From a checkpoint of a small transformer trained on Wikipedia: tied embeddings, 145M tokens.
Each number is 500 + 40 x the weight over the matrix's rms, rounded and kept within 0 to 999. Layers, rows and columns count from 0. Numbers have three digits each.

# down: layer 5 MLP down (transposed), 704x256, rms 0.133, rows 329-448, columns 128-159
# gate: layer 5 MLP gate, 704x256, rms 0.144, rows 330-449, columns 128-159
# up: layer 5 MLP up, 704x256, rms 0.146, rows 330-449, columns 128-159
down329:458466452495565530411460515490567517485553481484566534466498497532527534535478508584526533448360
gate330:477558506440527562521456519553483483539528524499525478530493499473491506490540512545504536476548
up330:526469468472528518435543418467451580448413476494512533429523456528479424485447541457498527493471
down330:544504503439531492513503462491532503459539528465469525426463492498525477562512515477507512570488
gate331:477506503520474502515579503535470523453518601468498450500496574492551456539481477498481478568496
up331:425522438490524463497499501469491450470527552458479482523529483576472439508511519458546476513517
down331:494547534506475493527523514521486505494550573506493415522521434510476507470488492453489512565461
gate332:449542484504485515451510501534509580494541501509499489527414478507552482458482516490531478546552
up332:517491536491511412497459440509472562492456512498439524498444467451517454560526476464514499505480
down332:609507480499552532534536498458484431503572535521480486572500426439535491462483414436500455472554
gate333:494524505474546498503546466478489492522459458470513482583472559481432522447517461514480544492528
up333:455455440402469489453534502506557581431481465482589481500508516541529478525433476496522483518464
down333:490441551469549560515468517546488475499519502537484454523524547513515523455486418493479543462436
gate334:478451487501452425486508479582481469524505435434482484474517478507545505435438466531441439490544
up334:509554466565404569489418529509451534502494517467460491436469513579480495483477589571570506549524
down334:617489498477518530413479542424525508428541516535551461446468442497440503503464461517476457477512
gate335:482444442339486431581550500474489520500422443552506456499491479427483630465453485582462464492455
up335:437482419388463498550496493527444477581472467589463448509486447508483574500548494650486450534506
down335:519476523447448494485530554514461497518487523488528386528539494493425573476508514595467522531503
gate336:474510484559476461457454585491509584547569500481487500502515561519457514477519516487489489501514
up336:519486534517600567486566477434434463476492492494566500484452527464450477459500581537545535546491
down336:508461477473431501488582483545543488483495532518413479456527507482510549495473539481506469491479
gate337:487500548514511521531365454563477529558493586504539511520474512478545495508541508503501512558502
up337:504490505527427494518595574550481441471495455519440498494545497506532465501476585438517539472469
down337:464521470499440470451499500524590554441487447417571484466510461601514536541483446595539487467454
gate338:544525581497482507520480526480519547536527467470530485476494533534509474476470498503523438508526
up338:578510461516482465512483433484567544518533494527497469493473536486512514520449570579495455528423
down338:541481503482411517530511527497447458524603525452494552451588509497478467447479447560521419460498
gate339:503577509566552503515515500483444512538507458492495470523571458519531387471418503469464522533515
up339:492484493461547523492470456404470509509570610451461524480539502460517496532462490519523465535547
down339:460442531479480511525493459508475527535476485520433442509544560480461492466511501459514489534489
gate340:545448496488494450481527511459529530468538488550476510501490517497508504555570487497498498480468
up340:503558492449472445506600541497529513507448516539507518464406435508573511564458515524462470454522
down340:525503442476514501497489539503453527562532517360490450570437454480499542433512460504520457458543
gate341:424510487501482494470508487507461462506497389468400482472516484511523496432366522522433443462481
up341:514529466501529488528560526490441494535491453533488517544527488456538557481455525498501520594513
down341:561514479494459435549540493475459521559531455598490438483497419518434496519531469497519493509523
gate342:500490498474487479503537517472447549486507499474560483492499439509418483560471478509523517486506
up342:506519554498581509489492571459552431604581491467485487438545530507420537507497529483600536451488
down342:431521497426594411472516499505499478456524511494513535528449539487518524514483531462500540514469
gate343:511533479446510558502478462445445528536523464485491509586534488493487491530474486505470500534521
up343:446497464527548441497505497626508507432452535462568484516505492514487474535499519503595457485484
down343:546475501537491585548531484500508493522506549476517588472543475483438511513469508452516410499473
gate344:461544513473452556494553553494472508483513495460462530516451504483589459467519459466495504524473
up344:561504480523511514503527408452519474531452511479485536501505521508517518515484503426537500490499
down344:511515511527500536480538474527515425510514485433439485501485469517572510527507480486599491464487
gate345:532470492450556477495455491499490515543533605481543535553450509520457384485593459516522496522530
up345:465464496461546580497402487447454468475533488477565443511439542474478481536502451575535497469499
down345:568486474532433457514491541485491524531482533438521488524492544537579396458504525458519527447457
gate346:544544532422466505510527511488521547468479531480440474504567492512489497509514522424567533481480
up346:414519558516538518518516530503487460464522496511514518491482489499524533491489481491515457520474
down346:435458416474456501506489478527462482428526477501488499468563491449489444484534475545492509499558
gate347:513519557461410461519491504523461473506528518487460495507459529473460514505425521468497439530568
up347:531524549410493532456459440569440475538486496469490483478464512469446540551482504499514476544526
down347:525463566549500499477503458527536466487510462504499443493551551492417499486503474536510465454485
gate348:455465544492561499511528510513515585518523441506521534455502479466449536525529571423498528508502
up348:554516426509513539462487510510473478492500571505477456454495572498549490448480484561527549550502
down348:494519516491477507487460452497450527430519431415489532489409505456539510507561561515494475509570
gate349:466455478463528522531480525481539445515507472486505467491458460477474450476486461561457521444508
up349:515529489493488492470484465562453531569473597477562515472527599463511528475472456473457519585499
down349:489497541434502586545503542465491450555499500533558510528539463463522556535564464454498534507536
gate350:567508549542521554569614484496440530452607471419458449482564505494427506551453439446515548410473
up350:481497586475517523496488530536476613537513481506518515454511533486476488612530469461552518493558
down350:546511488484472490501462429427455473518517473577445458478477524514379538470456478458541544525476
gate351:433453492538471503503476481500531466516455451512510535520514580552564511577504544523590494508529
up351:530498509532472548514539484479497467572643500526504525442460489536469513441536479539528505470531
down351:480511433537527503520413511579472442503427555536484458510528499476464498532463513393468538542520
gate352:540488505554502493528459529536460510480423498465504518523531543487513571581456499551461407555540
up352:471523521494534438521542510523451471505542518478475468509510479541492391507511439488535539513518
down352:548460532526488448510479527551558541518518534491520521533546502511446553503483454530493509469419
gate353:524445478579491472526510443457473594496464503483498530503523495519485582515560526549514495527500
up353:502464470472507483406467482484558460458508480433476502502557437502508537532450427506421498440516
down353:540474471438509544495481492450611490504484465520488512532492446484592540504535547491486541451492
gate354:453467518512509440496521490542511557439537464541465503447495483463473488434513505469547527463468
up354:539534448544479551486460533453543365515382627428494481539496481545506497570515516526518454500473
down354:530484570500441473523501534517463514531493459491429574525539434513485560482581519463558541444535
gate355:568480529472409511438479461528434558502573525460501529479544532541496447476534558503465573552489
up355:440473404535568514510455495568511511500506559518517497520496519465484526459539411487483492503432
down355:512531503528447474510539489513539442541581498494480440525454437498507497476455482575450537526544
gate356:564533511511551475546452536491523405553506439526499514438581473526502506508531455569495495475498
up356:524592489491545465510445449484497465515554469524483521558523503552481522563538508492442479488560
down356:524512501470464487448446490433534460525564531507439452480502549408507504536529447537446496488395
gate357:473536439411515454493523506544540511538501393602554489537545501466543486567526537491545492448451
up357:570530510495583506546554526550512457523533518528462524470540471491532511524483514441585548465483
down357:456481495547425486477460454518564556500440511446486593475476489510435470520447487509428439535526
gate358:531481486567514532497470571545499544464544516498472516513490506498489522483416507527567499545454
up358:486457521492471458447555487452409476504481447475541512454472522525552468508518466521487552507479
down358:489468493523506530505511499492470590474557553440503551421464523515511483512454489501456472544490
gate359:505392502443441520506530447444466509526432598487474511590429492472509533589488488528469492463505
up359:491536502463535482464492468541503451471533539399530506469478529507499525541506549517437503536556
down359:470565440546497508488504449576555516505513505465410412557480603478493496481480497428522482519487
gate360:502591499511506454521537477558519523470431514474489514456450502509475496493493487513472571493470
up360:515429425415551575475457500508461498487480499497520430511559469594457433533441471519500520526472
down360:476499464479469488518474489502523472538482438493504551505531488548489468486519495566531445466507
gate361:530584519407457556475535547440449487566520513564497511553492500521439510514506607497591554509525
up361:536493566491511510483481484491524554533523470421471506442506453461527542448414458551432483536548
down361:501461490523499528408462495495509520514568453508526509438452527460528537486511515481503459483494
gate362:500454528535504465495512443498571484531493483530461482523436524489475571505583546492481445508481
up362:550512549548448502474417453560447563530570479526485482539490515469533565452469503506477501458482
down362:519499493489477449492513531503442508473486547521561500527534461543525488437470530473505491531513
gate363:494540489581470548471525470533532524518532505496533501467608527523525477529529474478462553501437
up363:532493452501497471472494498491427510490496463488492533512470474482474556521486497552507405526553
down363:547538480554524536540532391482475460514519524564519527478415514529519407519529518468546462476461
gate364:463530455496506478517544459548477474461559501585447525541483503467521472484462548527474498501563
up364:479505541505512499527465528558517450500525450547525482543464554503527526493392488556510514478565
down364:507438499490538484476538494409532523475522489407443488561511475558469477529502506422505525459452
gate365:450507535441507585533563539414469547523484513470424503454512518463507532489483557565528523481502
up365:486527499451540464430441469524494532500557548519539525518471495495528482504415528437461500549478
down365:536540488523468428490546540525450441519510518486517524516547455507531520449453514520517566454396
gate366:528523511513531455546484506501533520424526527542540538540482457489569479510518478489478502407513
up366:521489518449512463532469537521506518522525502478425509488441509540429513415437546473443456584549
down366:465500483451517582510565548497511447424423438501524487445452563538530526557529510490509532562458
gate367:434517479519541495458536508460454448410522512494521497451438573468526526439483581551447518549505
up367:584412476479411518422509461508447438497438496521480502522551526490564524581516469482473480514439
down367:551475455520583478498464462540500484520468490482484508449555433446503444532510485447558485523457
gate368:570544442493463556486528512549470497517548517468527512504572583501516447466474508479579551492528
up368:577473421539511474523496469465480508474521548501531428504442514480427495451460473484518532519478
down368:497470577514487549537567505372552470498480531474507451441491420485518503489500476460443547488532
gate369:444452537516543447490463466491462511528505466498454478463518581452498524457493524519498555497506
up369:506455460581499491458523488505519509471468557492477444489508516444443523544543425495514438542498
down369:559506442545519524435590435533461547450459441489504469453525498475456533463498479491546525559499
gate370:529499525569488520498515471498499476478517494476588501478546515509545516467501459497485439503460
up370:517472506511478516483535610535449535450535475509507536505472506488429469613526509524510535475457
down370:482451501483521541507465516486489535451496508479542421499526462590417463520412546531467537482454
gate371:459499402521563552532505550471398445518545513446509550557456576507482573487554531456492506535519
up371:529495489570522568526497485449476491472522445481502465555432476551508513499481494425555589587514
down371:597530471555513509445508512489421522475545538592541457530551494516492481463392505507562520477484
gate372:538441534575453481499549515457555542592518477513491514420495459540526519560489538539566525448520
up372:569549446487541544425504494453529465506523481489532564492490509594479520499503557512460467500553
down372:494557526495433490565474511456532456515485470514499388460520435476493506484522465507461526525536
gate373:575490520509531531529451448467521525494490495487458491541507472442518468502492498483465526523511
up373:510524436518489486497514472515528568519432555529547494468480489583443511474441432443470391480424
down373:501500528513535432510570512502499513546545437482527482489541536541417525506451458474399446524511
gate374:492505477562541470557516522507443525478591408503569485500462451487557466392565501517480479437438
up374:533492512426617498526406550546483563542468459512500528432554474530591610443494515515463526482523
down374:431523491523448563440492530458473529490511557504495591532493522515481537498500503508448454495593
gate375:550534523485468516576537529469546485492536531454597538525507476511531452456503474432585479462527
up375:400548524541462486480483453436480516481480477426470481563528467511477549458541509524467534476465
down375:482516520467504481413535429524528541525559518529510468520514499543497512531456493464532517497489
gate376:442541549442479482508493544445456499566477407505589538493553464541512531468563497510531538508540
up376:467527484584570509469491487464457520491506445515588481469521454467457459483517575558511514461476
down376:427510504540476479540528467429558550510548479493482459442532477538451492392578418547530516503414
gate377:530500523481476548560463434478477578454485477541528513525437477535441446537523523512519510483486
up377:488455535537466508451425555439492527480472520483463504546540470502420521541513483475483475505496
down377:542528516499525561517484481502566484571539517549617559528433546466532474562494548473444532477456
gate378:574508496489432500576478444519447439553512507554483479577541574442530471590477452480486462542522
up378:426456487507462529505553503472504511521469577469478524506477489494511506577425521534482490561482
down378:488459520539515529507539526518471492532512474472463488520481455519494445528489487484528509506454
gate379:473500569479498479491445518500450513489416505503501518572511455472486538504503473516524499444392
up379:549454454540523508519426494494418466469506487430502520535463432483454499523495467503525485519489
down379:467533465504500552499506554452490521444493498477480525475502554490551494549455544489482504500489
gate380:526515494499526474556516469490480442481530505446483523537557504510491489422433540456540475451436
up380:485472500447542537436506511525512446507536436529501517479544572517496545634414485527506467510563
down380:463501503453516459472486513527487521480499503506517698501502538462539456400490509518456511468492
gate381:537490520516510460548475514457503543499500538487486505439450533481486480444497495532484573537514
up381:444446430472552532491565539500517478527548523565455486555573465543478492491487463431556445481461
down381:506519506468446419474521528504504482418482526598542479475534531514529456462433477435543541511540
gate382:478496490454444517510530456482555481467500561467446589513507526461509532535508531454535509465490
up382:456454430493482508523527504487455489415505604478516495432479626477531533504467477444516565500536
down382:598494520518554481553515547528480463443541453521505521562488531488536453427513432504513526499556
gate383:496498553509459550450496554491388590490540501515462507512439536545523432452437415516449503495472
up383:508494445469477414426539475547450519482519473556440541464483486454584566481494477523434467504463
down383:478466578593466447492489514500472515527464494537549506539557475509513473493453506540482530542455
gate384:521491492483552499531496461468542517499484484489528503501537543557451485501556524494488470527513
up384:544460494555527519480494559525510496451505499476501488532508472508532550492484501603521467496487
down384:436486471536504478526561508513479456513532529485503511485486589532440543440518500503539551534433
gate385:504465564446565523455529499543508530483514471506500501538499455441470481462593565478457524545477
up385:549544546404539486535501532494524477495502562453503507518502506464498439555467467451487512502490
down385:508474525464492538501426445552489514442529542414485547559499532528535528504432501478514444444423
gate386:343447494445512547445503485490506455476535469579568529474545497520443546494409453523510455480454
up386:502510433525425422546499435494398492425489491474485530498457481504482465482435448436472467473514
down386:477470509518509448490521443456409467537536502475530499562456541375480487502422584544520520456441
gate387:416540512545512545493459499529511508527483478503478521502461524526504438561456451503453460455482
up387:500450483487491550491527475512510499511484547485424522523506452536519480543544559531571489555509
down387:528496490518439508510531479471507462442502502512497534485491460491496535553418571509460494540443
gate388:460506532493482483528523533529447551505491496508456467556564512495479474552520520384567523547462
up388:531446467521479551490528542505499555454482491443479506527520484414521554464458444492502513502539
down388:552535498537506411512495492539499408438477484487533505483505473612567538510511519501476506536463
gate389:542562489471526514560469494491432539498504480431502458477520571572480574516490463474541505530522
up389:492480496488476480492472449521478556547435513446560482528538582467519532540467564480438411455543
down389:423476430515492484468428536427540544462530486497562558519487489454516464444516504546544535509505
gate390:446545575501582410505515539503494535475535481452538502474470495491564470540479452547485570501520
up390:547509471488518541545487426491475485509537515534532496532484495603504469551472486528563500448461
down390:505513529448561491508450467557513477508538550427518548511501594535561500557506518505448546554586
gate391:523466483438469461541481570482537521502492483465472501552562563510533482575505485539476483451448
up391:538471498544487497388554537445537529441469506513490512489435557552506459503518547451557434520493
down391:493474510556547455484523466509490492467498479405427532502529563539454506478485558516515470435395
gate392:478542520514486512443504515463516533453518479469501510504576536445530547539521452511450503486500
up392:437510601478513556511434473507451532539526466440524523485493606497615551516381524459491490502496
down392:479494548521494556543470409499510465479458469592513501547437532455445500543552506427444478488521
gate393:518480541554485553481452481510445462544446510630529528477505482510484505502457552488510493480516
up393:525569543511471488452458556520494522526548446436461489485482492500505472535497477515499483523438
down393:545482537509481502534518450475459497523513444459486484582434485506552489556521509555484523454460
gate394:466533542473535507445562481511517504506432559551518486519442532470460465544579479503482522515493
up394:523483492467568526497467504479520524505452484507524506509479510392463462491479575501541552561526
down394:529540481469553474503525534457475566492522481533487376462512509489524487519535418517565540489541
gate395:451480559485548544495435502454448450558448501458526555539566465495464562493485472565524468433482
up395:448476510513503457476470588461501509494512517468462463515478507553493537480493600476512545493573
down395:513571568466502453504425457519475454546513509547517432508462432545520506530593501441567487484512
gate396:494525480474548550493496454511545411496474531476461501474524508491520514459549469480483505484514
up396:548497512449495538464608500503554545469498484487531495427556512515473579480497517479514436555427
down396:525499509484644505484474488496471493455506405443486449520512438479517517516478476484530473563528
gate397:487490473529510504575513488503509451477480464517487545524516484474483425496546478464406491526514
up397:439493488485499466540510490492496508506487495517502536555520494489498459471531434443492474436488
down397:481520557473477409524486505533555475485507481558536438553548483487499486490544535419519505455456
gate398:495493458472548516422543585516541496529572474476485530487566517479469464429496528484463514534452
up398:463452530531454524500423521539531528473523477509571506493519468425478526435504507536493526496504
down398:514522506507510496453543472480551593481424503455487466482517516484556418478584517529552502491521
gate399:495539524509508483489534485531524467489498459443514461511483514444364420488498421506404477491558
up399:479424492545499487517492462512531531498488492479486490518451460465409436469558470533427472511584
down399:513482526497430520485431539556538425579529537510488435468486498561456459540578494495526517553479
gate400:537520515486454486523480480480520479452469484442521518502506479514568514514500523515541487521466
up400:533511500556550528463497545407509444469537482535507490478494518462496478540498506483547524552581
down400:510481495473513470500483535472518511452506569481467480400503515546523536474461490534467553477541
gate401:441513440569510543528506446445440566446489443505459402470549476470512511475472506468499460493516
up401:461470495520495503528484488450533472538498476525495476510533464479528518499421486485510476529517
down401:516547504466547497513493552536525481546548506527526450500486501491485472473589551521493500635553
gate402:543539514515486462450590508502508457527548511546555523555526537479477497506548521472541460507485
up402:581510518526386461511475568522587543523508504488470446478593524513416421586494433477495426519464
down402:433496480572549459470491440473512508428490498533564506533453478447499483476494448540553470517457
gate403:505577499515575421499553566481534525432437491523481502483507463487495472534524446484571546567512
up403:462477501545441454483552469525489533423468474555527468515493518524492504602552502493518506497503
down403:527539452500519459529461547363527497478473507549468489502474475492538483523521528568491502471485
gate404:534524455453588542490531504488466445522543477523568487506561447461487533452488424457507501564540
up404:529441486553510475490540594456501463494420603492496507551472445430435532528506465440436535485471
down404:524445494491451482481478493492530539504446489532512418538478504459495531478526446466476513474489
gate405:507397482503465514468540540476463508515511490483467442472472505523543495546575519491504590490538
up405:428451502487504474485567474427490497568466474489525489563485476410460476487490536583470461409472
down405:462498509488453481521490514567483504517467518501522492451512461542464435515501482517572498490546
gate406:493530456437525501539560492581533522466514576482496452523500460504553524512579476565464447521475
up406:521442461516475520565532442549498531474467454490412489556532490510526475518469467547535444471482
down406:537481496491460486524514535442510475438494441482517505542512471495473489564544569545473484558519
gate407:554529423499473567402501547528559524522519484518514518489493496428458542478520448489508515463477
up407:453522501577533521452547550558543507474558535524494435472484463501498518536533558436556561451564
down407:529484524487524468507533533458508530494491507517521469516432441458463545543503475516543499419517
gate408:521511481536533521503464578482406597540474515539499473529501431467509456503486514451556568532486
up408:526490449476555478506575467493389538515546523543510570574460470528495533440551434422543475491492
down408:478494444521449513531514478490486505449432464539530423522501509456504577466565428469495463532531
gate409:465508525546550490445542500488565484482426516506547529507432566414557448433481513611519523528504
up409:517482543391596518478487540512503547530553471470491484527507529616453499474512389457487462478495
down409:507518401551509527535427485467488456480451498498475545497531553560451508500496525473510575476502
gate410:532560520585495463528534517464437517443520466455553507524551508480531533494522449564505511465516
up410:541487502579540519472520472527520464496477442446503479540460496482497513523506459520474466507589
down410:475470453573512421437487492533491486465513433500511513470490454483534527489420499567482442474526
gate411:483537569527553525401549486427484539445407543496436529509431451466538495559434487502557555550549
up411:552493579465498583458542520469511521515513502499542440505568504332486573480481433507605489467540
down411:500507469476561458490574477454531545471542513541561450461404448512511529401457568506437516515464
gate412:499466488471526469492458489527473500518518509540568535514542558542497596481501461509523451504567
up412:462453532529492520485457467512559522458450480511476498478491527495462471469470525489504449515494
down412:474481480483457492512411547483521424436464507524472539505551503401454566499477491464449478564504
gate413:479460479512508544496502483549545511515540409603480498475471509562461460491476503586481495415493
up413:528466528498483467515504541470471447495499543568485501543445479455475514531466498484451506494494
down413:514532454551482447469504496515479519589481565544527485526441462473552503574508525550463523463452
gate414:529544514494514560556414475480523494534512499487509490455457515579502561563539570440502556553515
up414:476469492475416544507474508452544486476510457487495498367440411452589515497459521461469465558513
down414:496454497420518506525462454552506549472461469505455529457436498532500532437485531417435578493509
gate415:515477444479552508480525550457510504476474467407506544542501509502484466578504555574517502478515
up415:478527473528472518487451474502542520511489471514513520473467475450561432491554591584589528592509
down415:545479506367536471533502510559537449470452493489494489455460508458505503557495482437502529487500
gate416:483470529590480460554472596507525506498531531546528452431558525564478456488474560508472482498475
up416:488480428484550489488532468464509460508523420529439527483478563415444554522537482514449502519460
down416:497454501452463484488484489538515446479499598513481465530508473522497413547497630497496524501517
gate417:476530527466459563512451555471521492505517495530448501515555489544476509555512553428548490478471
up417:514462485496507540532448557452549466465532505552473501441477459472474471509495607438480501453537
down417:458450500460618543492425433494473477534428531489548505519549480541492503495528540460464488459463
gate418:563455476471494478396520543496455476457446474442499563478462519479575531484461499532480513476484
up418:510462569498475492517551455547549478499517468520482526495470482511439403481496557463571500460474
down418:430522483520399455519460422505518488487442452532481501490513536611465544512507418502609487520514
gate419:550499468507454446505521498469574485517487523535488474526516429453498534517574494404527545492513
up419:533419484456489443481499453519533508543486489538483456504496482528521515496555580519490494500513
down419:423477480507540458535463547546582465482478492503490569498540531513521455526541445466529574545522
gate420:487496463536549517504551528446465440454477471477489512570520494545583462494525476490541524452587
up420:507516482511504524532475478494457477493509437505432444536519556473506478509463452493525525547503
down420:512470452515482467492507555495481486457442475518555505445456509525481479505516482511540476501516
gate421:441475521453438449499512454567510515490512492497521483464523495473512483419534589586451471470478
up421:504488507539406539564462493496476452463508489518514469490465568489560452545406540472523488531554
down421:485495550417465558508526493485493502471505522504464438492488435561500501498466504475464552476451
gate422:505474465504509519487466553501518548519488476493484541486487446517478525504500492521463574475497
up422:510465404498507528533500543463494534527458503479523526500426472486520498471519462507501533499501
down422:508468444544449479599508502433514505545537539487539302497532537468479473481469573514398431504485
gate423:546424494569485469506472457500484514504503483468489453484542507442609531500501528523504522488494
up423:467446485517595494442482455525529517485462556457475446559429467483470547461429492475564495488535
down423:475445573468505524538509512571511495443542502485514532441480433557584529522499449523550461510440
gate424:501477458508443502526474495506549489388500471517560497504482514540493542528497495532448494485508
up424:462470417514465450529481550538532499431561437510507473540537530522527495511495488465520486458467
down424:490500571546417525498526540481419488460507527462556412451425542497481486514435514483545472496507
gate425:497467462465530446462514445479519538484467425532544524535559496472526467522522487495436539515473
up425:497506556497475509471462463507551515512535472491500479413447565579420502503551466580444524491511
down425:541409559489470533485419527515481516485529454410489436455459465497420548544460543613460502509495
gate426:489488488477513571562469471566470535585516514573494519548630526522541481496453486473487464561525
up426:472474459480455530464515453495585471532476488504493472432432462472431502522592480505529461393446
down426:462498503484523474520555479479440499515512466523486461421418478475450530544631490487506504485500
gate427:548437504521524526414447537485529541440464478468488481468514459530481485490452453415516434559489
up427:487523528468501557532534443494551540523501419489504436520525533497554507526479513512489514531508
down427:536504512472506530496490488529526545517538363502474555516534487478523477533470513502466467454513
gate428:540518521463453510490550479517538453499531446551451495547544508541499502528504459477528546523485
up428:531492501502473525510497483498489450530569460515481468518549494490470517419529423522508560470529
down428:513588496515523503510518502504492487574485500434521499423445482412416504473507501476496439518555
gate429:518497467443454561483513495592501520493533465513524522515534531519477504476490483498391487556472
up429:533433472484499483493483495508470541520436533533483490492470495436531546574584505496520475543444
down429:511516515464534421501448468545447445501553499483543503486451528527542429477436439492526480467462
gate430:480524539503468535583481455494554454551519475483492465485557456509543557488533381512465586451508
up430:476474473438479447432518555432508527511488539564448479532473513449483499571515521555537527514491
down430:485476467468535552487552557469538512564473522447576473504466484491528515446461450464484460479498
gate431:494506570554503450582513490484489510394516471481545550455529599502472472478469467486462502505548
up431:546503467504485517437506447470514494529526513500552517508547433454527528446483537502554512520485
down431:547507542445444439456456450435494519506487454476513462482464442532515456548478504506531535529505
gate432:483461523559521561490494433528498522548418481530480495565518504506545415571415495546485533490541
up432:468522488543480533453490516515484571532446559569427475550498517488539537559490511551499516538545
down432:511432551500461487486579555532516548494474497455491521497504550522486552502554481531454462479522
gate433:478498530516508497432544510507513530493575494504535552558595449448518512447555490481578445476445
up433:459463572486529538443522514595533489522513505529497522506533492467522500445558486505576472446536
down433:574518462572551504527436539567468458479538481537486484490505554524466493421507531487547477483498
gate434:459538489482572466427477521360499550572494489403478514439443477554556448485504519480544405500511
up434:421486554512568485564511524533486521441523496528524533464479526598521502490493499547493530540535
down434:446469497493496553519464538494493495486510475556509614545473476584479508535497541490496519581529
gate435:484485530482477527534497528505462479495536500539505481523459453522528535501530475490498556495446
up435:465492526551451496451521575513529536498467515503540440526469476492547541553559510458460534503461
down435:536547485510473486493506445475494446514531469482537466555483465455532477485555537513475492523514
gate436:459469506516505465482480425503540460427460444539558538511525501488446515518513547506467481450523
up436:429486472463525494409466518441488515487510509582528495545444545501478461526462495515495541468537
down436:560505495534584505557557550541485513486427539515493463549511512541477522484504510428475471454495
gate437:441573494551477494465600423503513462522487441496446522536543537481546494528497498501517543565509
up437:536459502549517467424543453476493482425484488581541495501473442456479511470534516504470525521413
down437:489496509507548497467534558532494487492495552524482423532530456486518561492492579532490514477502
gate438:481461519414530475515545440480535532474527448469503518468449520460560510523509453552586503465437
up438:509448531603460531540518562545539508469493504513456483529514492490414434504473499513474507475595
down438:508448548491473459525439480493470470556586503499485579460546502479555496545579509470486540475578
gate439:474457544471483469489544457540461517605560388500421469484494489484519479459500462480550484465495
up439:506507467511509498541459538434461440439510522516459497486468556580583433469525502474500499476486
down439:515469437512476514514557506524504512482503489527492473399502463476518509491468558524502508513516
gate440:457418470497432593527505490535555547502511545553491461537541599529426495522476453555530543483481
up440:412539427528450496499512589511531515529504545537506528531530470606466538526505533525527433478421
down440:435462478481365538508514503490525497481472517473555495466470529516529464461425482573475534508519
gate441:498458487517556530436508491509525525517510478503415480482408509472572558527530495572531495484524
up441:509536517529530538453445423485549559513530498470549535479495510464549488552450494564456423406456
down441:492544528563532450498474524487493523512429458565511542445478457398496475474411479524501492518456
gate442:463489487496603489500517497482560474534517450490519492560529433510520437482524435484496484549562
up442:493440434494505470534561504475478478456401514570452457454580489456571470465559491499512513505449
down442:501527540520481532571526480504554485515473505502479440452494533523500571514509489501524573519492
gate443:537481513522525510469515489470516442505492563530570494472495487472529518490455492518568453507563
up443:488419467585564504474488541485582544580500546525466450528486404499483586450460426463528468519498
down443:507472522557490513490394454514519438524512457446516525547568458539460426486492453430534414373537
gate444:492553471537445518497495463544437481519538481433475461572466543467478488501499583490483536530389
up444:511526468516416456572443556558543510503431463467546496449417517535442614500506493513565509477513
down444:504504584550477478485504489455532519472506513526551496445472472539434495436531445564576385494474
gate445:522541526488527532475453519470496458547483482504405494542517528518462523577524510526510531450527
up445:521496539566534521479506511482529497505456499457444489490512523518540500507495485463446425491532
down445:490537467456440552551474479509457519528518590496517517572547528523438525521450503462424463428435
gate446:524564537504454484499526439474475491438543496606614492470538522479493532483500434543529490484546
up446:425545499446525509487482498497490562449504512585499549529563471530470629538471545585455534466515
down446:428527519498521579458510493487530482479571506453444482445419518488484497450481478439492478450436
gate447:479442470479516495523527510523508576509495508453462463552402532514489495471544491515547470587480
up447:457512505496534548523499427526497497487535486459526490461524576485502505601498508507533496518505
down447:560492490570451493494513444487468456518486514467501454493577521516492513531407561491480457539460
gate448:531480469432516443426516490429477491542474546467467545418499550519512482517478590451466535422554
up448:485495454478470491464507492481493431490478598527546485446514541523495466509483497453462465537569
down448:524513561585490503502479497496440506488438501480479378554478504561509549510510510478486513498513
gate449:505501531486474527441520464467531530490479473469544491534553470495454482473475481533495484498522
up449:557473520463490483529536541465480505460506502472492467553468491429528448577468483476449473497583